python train.py --num_hidden_layers=13 --num_attention_heads=3 --num_key_value_heads=1 --positions="rope" --rope_theta=1000000.0 --rope_fraction=1.0 --attn_scale=0.0884 --tie_word_embeddings=false --init_std_qkv=0.0232 --init_std_o=0.0232 --beta1=0.93 --max_seq_len=2048 --max_steps=5529
Each number is 50 + 12 x the weight over its row's rms, rounded and kept within 0 to 99. Layers, rows and columns count from 0. The size before them is the row's rms in percent of the matrix's.

# down: layer 2 MLP down (transposed), 768x384, rms 0.048, rows 708-767, columns 128-159
# gate: layer 2 MLP gate, 768x384, rms 0.0758, rows 709-767, columns 128-159
# up: layer 2 MLP up, 768x384, rms 0.0758, rows 709-767, columns 128-159
down708 109:53 43 37 66 48 49 21 51 53 71 57 38 59 49 54 45 57 42 31 68 44 53 55 73 38 66 59 48 39 49 61 42
gate709 102:46 58 39 34 70 64 32 67 42 35 52 64 58 49 40 64 48 33 47 42 41 40 60 62 31 50 33 53 26 41 43 49
up709 106:55 47 75 53 25 29 60 23 38 43 49 29 53 56 53 50 69 44 59 29 62 43 32 50 52 40 68 61 57 43 47 49
down709 109:54 38 56 51 29 24 46 37 49 61 62 24 57 56 61 45 66 52 49 32 53 43 45 58 64 42 60 60 50 41 46 39
gate710 097:56 55 69 63 70 32 57 51 51 55 31 44 37 41 56 56 45 25 69 47 59 43 32 68 45 67 48 58 47 69 34 53
up710 100:49 16 49 64 69 55 47 39 77 30 53 50 36 37 62 58 41 47 43 44 51 55 58 23 44 47 45 35 37 52 51 49
down710 098:47 46 34 43 49 57 62 59 59 55 56 56 58 38 42 34 71 43 19 36 38 56 53 64 49 36 44 54 43 51 45 31
gate711 103:56 55 54 46 56 53 48 41 51 59 50 28 53 24 44 62 48 40 67 60 62 43 31 50 60 72 41 40 48 47 51 75
up711 102:53 63 39 65 32 52 57 66 31 39 58 28 58 43 46 61 64 38 56 52 58 42 31 48 54 67 35 39 49 49 59 63
down711 118:69 55 32 50 44 51 50 66 38 47 48 44 63 34 37 64 44 35 34 36 38 29 44 48 33 71 26 58 31 70 40 66
gate712 108:54 68 63 47 54 58 35 62 38 38 39 47 53 43 68 52 43 55 62 34 26 48 45 57 50 54 49 54 53 85 54 41
up712 104:57 40 53 62 61 35 73 43 54 51 60 76 47 56 23 66 56 50 34 38 56 47 47 16 61 34 43 43 48 39 60 39
down712 108:63 53 44 64 29 34 59 36 41 54 57 48 52 39 50 56 50 59 40 52 56 52 64 50 65 40 59 53 54 62 52 43
gate713 098:54 75 44 41 49 50 58 43 48 66 64 59 66 49 35 78 62 80 40 62 38 64 46 44 45 40 33 51 67 43 80 46
up713 096:49 62 39 28 56 53 49 43 87 45 41 43 55 62 55 52 36 64 37 41 40 69 51 53 37 51 40 64 46 53 52 41
down713 101:54 37 52 68 41 40 31 44 66 36 33 32 28 44 41 70 44 33 46 45 44 58 37 48 60 62 39 55 31 64 69 51
gate714 102:66 63 43 74 60 59 28 41 28 46 58 49 43 56 51 53 29 51 41 44 41 50 56 55 55 69 65 49 67 52 46 75
up714 101:46 56 47 28 45 44 55 47 35 51 55 65 73 53 58 39 49 45 58 44 55 37 45 34 53 47 42 40 43 50 36 46
down714 101:57 68 60 60 35 42 55 41 33 42 48 48 63 61 46 67 38 38 31 39 48 45 60 39 65 60 55 56 49 62 41 81
gate715 099:47 70 58 44 44 52 48 56 56 48 37 54 41 77 51 61 59 53 61 40 59 61 36 28 52 63 58 40 49 63 53 55
up715 098:31 66 41 56 39 73 49 47 53 44 51 60 59 61 77 63 63 43 92 50 17 47 55 24 51 53 52 53 45 65 45 53
down715 102:47 42 67 43 59 57 57 53 62 26 52 47 36 63 53 56 56 56 61 50 70 66 46 49 65 62 30 46 37 58 58 42
gate716 103:43 44 45 50 52 50 48 48 56 58 40 53 47 31 50 55 55 30 64 40 67 51 38 36 53 39 33 44 67 60 51 48
up716 109:47 48 58 45 48 69 36 39 58 30 23 61 40 45 54 79 54 57 83 47 58 41 55 60 51 65 54 69 53 41 44 77
down716 106:13 48 34 57 62 48 75 53 66 46 77 62 57 43 56 55 53 50 55 46 72 72 59 30 37 34 45 43 52 53 40 23
gate717 100:74 68 40 47 51 57 12 58 63 63 45 61 67 49 58 56 38 37 59 78 43 61 65 54 48 32 46 42 27 39 48 56
up717 100:51 70 59 41 61 67 46 38 25 62 36 57 49 44 71 68 41 36 56 67 45 77 47 44 66 50 42 38 53 48 65 51
down717 097:41 58 44 64 63 58 80 59 49 56 45 49 38 43 73 65 33 72 63 52 37 38 67 58 56 52 53 58 51 39 53 42
gate718 104:47 68 48 48 51 56 68 46 61 60 55 58 40 39 71 50 51 57 67 65 45 44 45 56 31 39 51 52 66 48 63 37
up718 106:51 44 44 81 43 55 46 79 65 79 51 48 58 62 38 53 60 59 42 62 49 56 21 59 51 56 44 57 57 40 37 39
down718 099:47 47 49 45 70 39 35 40 49 61 41 40 59 57 60 64 55 51 51 62 48 37 36 61 49 51 50 37 65 54 32 52
gate719 109:46 64 53 45 39 61 60 41 65 30 34 46 40 41 67 41 49 24 63 59 53 66 51 42 55 53 61 48 61 50 43 68
up719 104:53 55 49 32 19 48 55 59 67 53 48 58 68 77 60 59 48 49 65 78 43 51 62 43 45 49 60 48 52 30 64 65
down719 106:49 63 54 52 55 47 63 51 54 46 40 56 47 62 60 53 36 50 39 40 41 38 36 39 66 35 36 26 57 48 51 47
gate720 102:55 52 43 30 79 62 43 50 65 53 48 61 39 54 62 44 48 53 57 59 44 50 51 45 41 53 44 38 25 53 45 55
up720 096:54 62 65 51 69 65 42 30 58 49 52 63 47 44 78 47 44 51 47 54 55 49 26 30 44 56 42 44 54 67 42 47
down720 106:57 51 36 41 61 53 48 59 69 51 60 59 36 35 70 30 36 49 53 39 60 36 38 55 56 61 39 64 42 74 45 40
gate721 099:57 71 51 59 65 51 44 28 55 51 54 48 48 52 48 60 47 65 75 30 51 35 37 72 60 56 49 50 33 35 53 44
up721 102:38 25 35 41 19 53 72 44 37 49 49 34 47 27 22 40 52 44 56 49 51 59 62 32 24 45 65 48 55 50 58 74
down721 097:68 66 72 45 51 54 51 49 59 56 68 57 45 48 46 57 43 59 67 67 57 80 36 48 60 37 59 55 35 56 47 67
gate722 106:52 42 62 54 55 20 37 52 44 52 55 70 69 74 43 47 49 49 49 58 65 55 57 35 36 54 50 53 34 44 23 48
up722 105:43 55 55 43 29 54 59 41 48 36 47 49 53 39 61 45 60 64 54 40 38 43 61 61 48 58 38 44 67 63 76 45
down722 104:55 49 57 42 37 37 50 46 50 56 32 56 52 57 62 49 52 64 55 49 58 40 41 33 55 45 24 42 30 74 43 46
gate723 097:30 56 49 61 42 53 48 39 47 53 44 42 54 53 57 72 36 79 50 48 69 51 39 44 52 71 73 38 50 55 56 39
up723 100:33 59 49 51 34 64 42 39 50 69 46 49 55 46 52 68 44 48 49 63 38 58 49 60 59 62 72 57 47 55 52 48
down723 110:40 42 60 50 68 55 34 43 43 67 36 52 32 57 65 68 41 70 60 29 44 32 62 65 51 48 82 44 31 59 44 48
gate724 105:40 62 55 61 47 55 22 65 41 50 73 43 74 47 55 64 43 51 53 47 46 42 39 59 64 55 60 28 58 38 52 39
up724 106:43 49 52 39 55 33 50 50 65 41 51 35 38 50 40 66 49 57 71 79 48 40 49 35 58 61 50 45 44 49 59 52
down724 102:46 55 31 31 52 59 43 35 56 62 58 53 66 36 49 56 56 51 53 32 61 43 52 72 43 63 60 52 70 18 59 49
gate725 098:44 47 46 56 67 37 55 64 78 34 37 52 63 41 59 63 64 56 31 44 46 55 49 36 66 44 44 41 36 41 47 40
up725 101:56 46 35 52 67 57 32 65 72 30 44 44 64 50 39 34 41 53 49 48 64 41 67 47 48 49 41 46 42 59 53 48
down725 098:54 43 57 60 63 37 51 48 53 58 45 42 59 52 55 49 48 77 52 38 47 53 26 59 34 53 60 33 53 57 54 49
gate726 094:53 57 42 48 64 54 53 55 54 57 44 65 46 44 74 66 49 33 45 52 23 60 53 37 48 51 60 59 47 61 50 50
up726 093:74 71 12 46 50 59 49 62 45 45 48 55 39 60 63 49 47 61 50 63 44 54 40 50 24 48 51 65 50 44 58 40
down726 091:61 30 45 37 51 53 58 52 50 35 50 45 40 56 69 49 48 47 71 57 42 44 58 59 51 46 62 40 26 45 55 50
gate727 102:39 30 61 51 50 63 43 50 60 61 54 65 44 27 61 50 63 21 62 54 58 59 54 38 37 48 33 42 45 35 43 48
up727 099:48 43 57 66 48 42 56 55 51 61 59 53 58 65 49 46 39 57 54 60 40 36 43 55 60 43 52 70 57 68 65 34
down727 100:53 50 44 61 51 43 45 51 50 68 53 45 77 56 56 52 60 40 44 42 55 63 34 68 46 70 49 25 47 47 46 63
gate728 099:59 37 60 85 58 61 42 51 39 30 54 42 67 65 41 52 49 51 50 52 32 31 40 50 28 49 26 72 27 48 44 52
up728 098:49 50 60 86 78 32 51 38 46 65 42 30 65 64 42 53 56 64 35 50 45 47 57 52 48 59 42 69 37 43 63 66
down728 095:68 57 69 55 62 45 44 48 49 52 35 46 36 52 53 68 58 38 61 56 39 57 67 62 77 46 62 62 65 52 81 57
gate729 094:53 45 47 34 55 56 46 54 56 59 65 55 53 71 41 53 34 55 42 26 41 44 35 70 75 64 59 58 68 52 42 62
up729 096:57 59 39 56 54 51 48 63 43 47 55 55 59 36 40 46 37 60 33 27 61 35 45 54 51 72 47 36 44 47 61 39
down729 098:54 50 32 44 50 54 58 47 58 50 61 48 48 41 50 61 54 66 46 56 41 48 53 61 58 57 38 39 57 56 44 53
gate730 101:64 66 43 23 18 37 30 63 43 60 45 58 41 58 53 68 61 47 72 82 59 59 58 18 60 57 61 49 46 43 60 57
up730 101:34 37 74 73 67 52 53 52 55 32 44 55 58 40 37 36 56 47 43 35 51 40 60 91 30 44 29 35 47 48 46 46
down730 101:46 36 73 37 31 38 52 45 55 39 59 55 58 55 48 64 42 39 56 60 40 46 82 69 33 47 58 64 80 28 56 43
gate731 103:46 52 56 36 51 58 33 30 50 59 48 41 44 33 41 54 36 44 26 63 58 52 53 52 36 53 51 49 34 47 54 42
up731 109:35 41 56 49 68 59 29 62 65 48 63 45 43 35 50 64 51 22 22 69 61 46 43 57 42 33 54 56 47 44 55 51
down731 105:62 70 52 37 36 37 65 45 51 48 36 54 72 37 48 56 42 58 74 58 43 49 63 38 47 61 64 70 42 58 38 41
gate732 101:52 54 50 19 39 53 48 60 69 57 53 45 56 55 40 57 42 49 56 69 71 54 72 39 38 59 66 62 49 51 51 34
up732 102:61 43 39 45 52 48 30 26 62 50 56 51 33 70 44 53 72 51 51 69 40 37 59 46 52 36 48 79 62 58 50 48
down732 103:49 32 54 63 48 51 58 49 50 62 70 43 41 34 56 33 62 52 36 60 48 34 33 55 58 43 47 42 20 46 47 53
gate733 105:33 48 51 54 59 54 27 59 47 45 53 77 49 78 75 46 41 59 49 53 33 43 52 41 66 37 51 50 39 46 33 59
up733 105:51 47 49 62 43 32 54 34 47 52 40 44 34 31 38 43 63 51 55 65 80 89 65 66 49 46 39 37 40 45 52 55
down733 108:65 50 54 39 54 43 69 20 38 52 43 35 63 40 53 26 59 50 48 51 63 68 57 34 37 62 48 41 35 59 71 52
gate734 103:60 61 43 47 50 48 61 51 53 50 64 65 55 64 26 39 37 47 34 49 39 52 34 58 51 30 51 49 60 57 69 54
up734 100:43 36 55 42 38 40 55 34 27 63 40 39 59 48 67 64 53 49 47 47 45 33 47 50 35 63 46 46 40 50 41 41
down734 105:34 51 43 40 45 47 33 48 32 39 34 64 26 48 66 46 58 41 52 30 56 21 61 41 50 42 68 55 44 26 63 45
gate735 097:41 34 43 49 18 94 45 65 64 52 64 49 71 41 47 43 44 38 71 82 32 67 50 45 39 60 67 61 69 51 52 40
up735 096:44 42 51 46 35 77 42 45 52 40 86 51 89 34 57 51 41 40 55 53 54 55 59 42 57 65 61 41 68 49 47 19
down735 098:58 44 56 20 50 66 55 68 55 29 80 36 62 57 47 34 51 48 72 62 39 67 32 43 46 57 45 42 60 58 52 67
gate736 094:30 48 60 35 42 52 57 41 82 60 57 50 42 53 66 53 51 52 48 40 47 57 55 40 68 54 61 58 66 65 42 42
up736 097:52 30 54 71 59 50 52 67 77 40 59 39 41 54 52 63 49 38 44 50 45 34 46 50 59 55 64 53 39 47 60 36
down736 092:42 22 59 46 73 65 59 57 52 63 53 52 74 55 57 36 49 60 53 30 56 57 28 60 40 31 40 36 49 40 59 61
gate737 100:53 41 38 54 32 24 56 49 39 41 61 35 32 42 44 27 56 57 60 54 59 61 72 73 41 48 52 47 51 61 67 64
up737 099:47 62 55 58 66 65 51 35 58 32 74 46 33 60 44 49 39 40 58 66 47 50 60 80 49 56 40 43 40 52 61 57
down737 097:51 37 67 57 40 81 53 49 62 70 55 64 43 61 39 44 55 41 42 49 52 36 50 48 39 48 45 30 56 58 49 48
gate738 094:19 47 50 35 47 44 61 44 51 43 41 43 57 41 55 41 46 37 53 59 72 38 37 53 35 50 62 47 55 57 68 52
up738 090:59 46 64 42 40 26 65 26 36 45 60 52 39 57 43 65 38 52 40 55 71 56 50 43 59 47 58 43 40 52 61 55
down738 092:24 27 56 52 45 49 35 45 60 49 50 38 76 49 34 31 34 58 36 36 57 55 37 59 55 47 62 27 34 55 51 70
gate739 099:40 40 52 59 32 47 45 53 08 50 52 71 46 49 26 45 37 42 40 66 43 39 41 39 29 28 59 32 57 70 44 50
up739 103:46 63 52 35 62 51 62 29 36 40 49 48 62 58 41 52 56 43 42 52 60 44 45 44 41 42 54 70 35 50 49 48
down739 101:50 52 63 53 53 61 54 58 23 49 49 53 48 42 48 42 59 54 57 47 45 30 55 40 32 50 56 58 54 64 64 65
gate740 094:42 53 63 53 55 38 51 42 33 67 54 46 50 37 58 53 52 67 50 46 29 42 47 35 37 41 56 62 58 63 60 47
up740 092:50 49 33 51 30 56 42 56 75 53 49 50 58 56 26 49 48 61 42 53 62 53 41 50 70 55 50 50 56 47 54 47
down740 090:51 61 67 63 53 44 64 48 54 69 71 44 70 60 66 42 42 46 74 61 25 69 25 29 43 35 58 40 49 57 82 40
gate741 095:46 58 57 39 35 56 42 53 42 48 46 58 67 45 42 40 40 58 61 35 43 52 36 68 53 54 84 52 42 67 61 59
up741 096:27 41 52 54 30 46 40 65 53 51 47 67 79 45 39 50 43 49 71 22 50 44 43 70 54 59 67 49 43 72 57 56
down741 094:54 63 75 33 30 68 58 57 69 45 37 39 57 50 37 67 38 37 45 53 46 48 47 52 63 31 69 50 47 49 47 60
gate742 098:56 34 54 35 76 38 51 60 23 62 65 47 39 63 48 45 58 33 59 30 49 47 30 58 65 65 16 70 55 65 45 54
up742 095:69 62 59 52 30 65 48 55 86 68 40 48 45 54 58 48 66 51 49 59 67 39 69 60 57 49 67 49 57 41 54 49
down742 094:49 44 44 47 48 62 60 56 59 35 51 43 40 50 52 40 54 46 43 44 42 61 29 56 58 56 76 46 27 65 38 44
gate743 101:60 28 52 55 45 31 54 47 55 33 34 54 36 60 43 40 49 45 42 42 44 56 38 53 38 70 70 55 50 55 26 43
up743 099:31 55 61 57 47 63 40 25 66 58 66 46 44 54 55 70 54 39 58 54 65 39 49 51 66 27 37 31 31 40 81 60
down743 111:41 56 43 41 48 64 44 33 59 54 77 53 45 63 48 53 61 38 57 42 76 62 54 56 71 37 51 41 41 32 59 41
gate744 099:57 39 61 30 58 32 55 37 45 40 64 53 49 46 55 26 71 50 54 63 72 69 37 21 54 86 57 69 47 48 76 51
up744 106:46 69 74 42 38 30 53 53 29 72 49 55 45 51 76 58 51 23 42 62 46 73 41 48 61 65 60 61 55 44 78 45
down744 101:47 48 51 30 51 41 58 44 65 58 50 45 41 49 48 51 63 39 46 49 47 65 65 44 57 61 69 78 37 34 56 55
gate745 101:41 63 57 35 40 55 21 51 35 43 42 54 45 44 49 57 32 48 81 55 70 39 47 54 45 52 34 57 48 50 50 61
up745 102:57 62 52 36 28 56 38 54 24 53 46 30 52 37 59 43 36 45 88 61 38 51 44 71 46 50 52 52 48 75 53 49
down745 102:31 64 40 41 51 53 44 52 25 44 48 50 51 33 31 46 42 40 78 30 43 64 45 61 44 60 49 55 44 52 35 45
gate746 103:37 55 67 36 67 41 48 29 45 40 75 46 53 49 45 74 53 60 46 41 32 40 44 59 45 48 40 68 59 58 34 44
up746 105:24 42 72 62 57 42 50 69 54 32 71 64 54 28 33 38 37 42 56 56 42 36 49 59 41 39 38 28 42 62 37 47
down746 102:48 35 41 38 61 37 72 51 35 62 67 64 52 35 55 51 49 53 55 49 46 57 53 47 70 39 60 63 52 55 52 46
gate747 088:62 74 67 57 44 34 56 62 31 30 45 46 57 37 28 63 38 46 63 66 51 68 59 43 53 40 53 43 38 42 45 18
up747 084:67 63 68 53 70 57 44 26 59 66 48 60 52 43 57 45 54 45 54 50 40 56 57 41 61 56 54 43 13 45 57 53
down747 082:66 42 39 55 40 63 71 47 62 49 59 39 47 54 42 39 73 33 56 45 44 63 26 36 38 48 62 52 59 48 36 41
gate748 094:63 39 56 48 40 52 38 38 57 61 53 66 50 54 53 66 42 08 41 22 54 52 43 81 42 70 49 29 48 56 40 51
up748 095:68 35 42 48 34 61 51 56 48 50 48 23 29 43 45 34 39 70 55 72 36 48 68 11 68 35 64 48 64 34 71 29
down748 090:63 48 34 48 62 77 53 52 51 52 47 67 42 50 32 54 83 42 31 58 39 46 31 67 49 53 65 45 26 35 33 43
gate749 101:51 57 61 41 55 51 40 48 67 23 46 27 38 68 33 63 61 63 37 43 81 48 47 53 22 65 44 63 40 81 60 43
up749 095:46 30 39 49 57 50 65 55 63 79 52 63 46 53 69 45 53 52 41 46 77 52 52 57 26 48 45 45 23 59 45 49
down749 098:36 71 75 55 50 35 63 61 57 47 51 51 42 53 56 59 58 45 61 57 39 50 45 42 60 35 53 51 64 38 63 46
gate750 101:55 41 59 62 57 52 59 52 56 42 38 62 78 70 72 43 56 57 39 48 51 48 50 60 37 47 55 44 46 49 28 60
up750 101:31 48 64 48 49 48 42 45 40 69 40 46 65 53 46 58 62 43 74 48 28 57 41 58 49 50 62 44 47 55 43 67
down750 098:44 36 35 51 30 46 37 33 47 41 29 57 39 36 54 46 46 78 29 44 44 43 58 66 69 56 52 43 52 40 61 50
gate751 096:34 42 50 66 61 60 45 34 52 50 43 65 82 46 40 52 73 42 56 60 47 60 56 63 43 55 39 64 48 69 43 43
up751 093:68 56 41 33 59 36 61 49 47 48 42 31 45 64 62 48 53 65 44 37 51 56 46 60 68 60 54 51 52 46 75 55
down751 097:41 47 41 47 51 39 24 50 28 50 51 42 43 69 43 40 46 31 54 56 70 25 50 45 38 55 42 50 39 39 36 55
gate752 099:44 72 57 35 10 35 46 29 43 65 36 44 36 43 49 47 64 51 39 48 76 38 59 62 44 52 41 40 45 59 64 41
up752 095:37 43 53 53 41 59 43 52 33 67 49 47 48 48 64 52 52 47 57 49 52 42 60 51 42 39 46 54 32 53 49 55
down752 094:57 44 65 34 82 61 49 42 40 39 77 40 60 55 55 46 22 64 61 64 45 48 29 51 55 47 68 55 73 61 50 54
gate753 095:47 42 57 38 64 65 60 48 54 27 45 51 39 61 50 26 53 48 55 70 49 44 52 34 48 60 46 63 51 44 27 54
up753 094:72 48 71 39 49 66 49 76 57 57 63 57 65 58 62 50 54 55 50 53 50 47 68 76 24 45 42 74 70 59 51 58
down753 093:57 56 53 37 57 29 69 58 60 39 58 52 55 66 33 51 44 61 41 59 41 63 54 69 52 68 58 68 50 45 55 62
gate754 106:25 57 49 66 48 49 37 45 44 40 55 59 51 57 52 64 32 51 33 64 42 36 75 40 55 51 65 45 45 52 55 52
up754 100:32 34 59 60 29 59 69 72 40 51 46 50 59 50 75 58 19 38 49 45 55 45 52 14 50 55 62 35 43 30 63 59
down754 104:46 66 49 52 56 41 47 50 47 61 43 37 68 52 48 60 47 51 34 38 42 35 55 52 56 53 59 39 44 41 44 61
gate755 101:53 45 72 49 53 50 44 59 53 58 50 82 45 39 60 40 47 57 53 63 53 60 51 17 57 13 52 50 42 37 57 50
up755 100:23 21 65 44 49 35 52 47 47 55 53 42 52 60 60 38 54 51 61 52 43 71 54 57 57 50 60 49 51 32 63 57
down755 098:48 50 66 53 70 42 42 70 39 71 51 69 58 52 62 43 50 57 52 58 31 64 42 42 73 42 42 50 56 30 70 70
gate756 099:52 59 43 63 39 69 42 51 61 41 60 62 54 58 45 25 43 43 44 50 49 55 33 68 39 58 63 75 43 50 20 45
up756 099:60 74 51 42 74 60 41 57 74 67 67 56 42 43 48 55 62 45 50 45 26 57 44 35 43 51 60 57 40 75 63 48
down756 100:62 49 52 51 81 45 51 36 59 69 46 61 45 48 49 67 54 43 37 53 48 38 54 33 57 41 50 62 47 58 80 39
gate757 105:61 22 56 46 50 83 43 53 66 52 30 59 56 49 46 50 52 39 50 52 57 33 49 62 45 64 54 37 47 49 66 54
up757 103:43 51 57 58 39 64 43 26 54 33 33 78 54 49 65 51 45 47 51 44 41 70 68 63 53 44 57 48 63 47 42 64
down757 103:41 31 37 66 60 60 50 60 55 45 55 37 64 38 61 50 64 57 35 62 60 47 56 50 79 21 48 54 33 36 35 45
gate758 105:51 53 48 63 56 48 65 37 36 39 66 67 47 58 72 46 83 45 38 53 47 33 43 31 39 46 57 42 48 46 30 39
up758 110:59 30 49 40 36 39 51 46 58 32 28 58 48 46 47 41 45 49 48 45 63 54 56 46 61 54 56 48 46 28 42 50
down758 108:48 40 17 34 55 57 55 58 55 49 59 79 62 54 64 49 43 39 56 42 43 37 75 47 50 51 45 42 78 27 45 69
gate759 108:50 68 46 32 60 49 29 42 67 67 74 55 52 48 41 52 48 46 68 30 53 64 38 70 56 59 36 41 36 43 30 51
up759 109:45 66 61 72 51 47 72 65 49 54 18 44 54 61 50 47 42 59 28 56 58 51 48 47 53 51 65 41 51 37 56 44
down759 107:36 49 47 44 59 54 41 63 60 72 46 36 47 63 40 51 53 36 44 38 68 55 41 84 51 55 32 42 39 45 47 62
gate760 096:53 70 55 61 84 26 47 44 32 31 22 43 40 34 50 45 63 37 61 45 68 21 56 37 44 56 38 42 60 56 60 32
up760 099:52 65 49 57 33 53 25 39 70 38 54 49 44 48 73 59 65 78 43 58 36 54 50 62 47 40 32 40 64 50 42 73
down760 098:50 53 52 57 54 60 55 43 43 46 89 32 48 69 73 58 73 65 37 50 32 61 54 61 38 29 44 57 47 47 46 53
gate761 103:44 56 38 58 47 46 41 25 70 51 31 28 39 47 63 53 47 34 44 69 80 39 38 59 41 27 54 28 58 44 67 50
up761 104:58 58 58 55 53 72 58 58 80 53 50 69 66 59 64 50 52 48 46 64 54 83 50 43 65 62 60 46 54 58 60 55
down761 103:28 55 46 30 48 62 53 43 56 30 50 49 32 56 49 54 41 52 56 72 32 58 77 52 65 42 48 46 28 35 44 63
gate762 112:63 66 53 55 36 61 54 57 71 54 32 18 46 43 25 36 67 42 60 53 52 59 50 61 56 59 52 51 67 50 58 15
up762 116:44 43 43 55 70 69 37 50 44 38 63 64 62 60 73 64 56 47 64 51 41 39 55 58 62 50 41 57 63 41 62 68
down762 112:63 64 33 71 48 65 60 47 76 51 29 41 41 46 37 51 59 40 68 42 55 57 41 63 46 56 53 52 65 40 57 33
gate763 095:56 19 38 62 49 61 38 61 63 35 32 51 44 54 56 41 37 62 35 58 80 43 26 50 60 38 52 39 49 60 43 21
up763 094:64 57 52 65 65 67 65 35 56 55 52 54 54 48 64 39 47 58 34 60 61 52 23 50 48 25 35 54 55 48 40 46
down763 093:30 33 49 42 43 58 62 46 56 55 45 46 67 31 37 60 57 62 69 37 52 43 57 51 60 54 56 65 71 39 59 51
gate764 099:26 68 39 53 30 49 46 69 33 48 52 26 71 33 57 65 52 39 44 71 34 47 40 37 72 46 44 65 62 67 64 55
up764 100:62 38 63 43 69 56 52 36 76 52 50 73 48 54 32 54 45 61 57 25 67 50 37 59 24 45 42 26 51 39 41 45
down764 100:33 25 65 63 52 55 49 40 49 37 49 54 47 39 50 39 40 64 58 49 52 61 72 41 60 51 45 45 69 35 54 46
gate765 100:67 31 51 64 45 55 49 27 58 56 56 63 55 31 46 46 26 59 43 50 37 68 56 31 41 36 45 54 50 39 36 42
up765 098:33 44 51 83 69 61 66 58 79 38 45 54 58 49 66 55 35 56 54 36 67 29 49 54 41 56 46 40 56 51 49 39
down765 096:21 50 57 27 33 60 32 47 38 56 65 40 73 60 37 62 50 60 43 72 35 65 18 58 45 48 35 47 50 48 50 58
gate766 097:64 48 66 48 53 55 56 54 29 44 51 57 57 61 57 60 65 55 35 67 79 59 74 78 81 68 70 53 56 41 46 48
up766 096:20 63 48 50 50 43 57 38 48 66 61 56 50 39 47 27 54 39 63 54 21 44 37 25 45 39 48 37 21 59 35 72
down766 099:42 53 34 52 55 49 30 60 61 45 44 46 63 48 49 46 55 66 59 46 42 80 28 53 19 49 40 56 44 48 83 44
gate767 096:44 42 52 66 69 48 66 25 44 55 17 66 86 32 57 42 22 42 64 57 42 63 43 40 49 51 37 73 75 60 46 24
up767 097:51 39 46 56 60 50 67 46 69 45 57 61 39 69 51 44 44 55 54 47 66 65 52 45 61 59 37 51 47 42 28 48
down767 094:54 66 46 51 31 34 31 58 41 25 48 50 38 53 42 53 61 48 49 34 79 73 64 59 54 61 58 45 33 53 38 41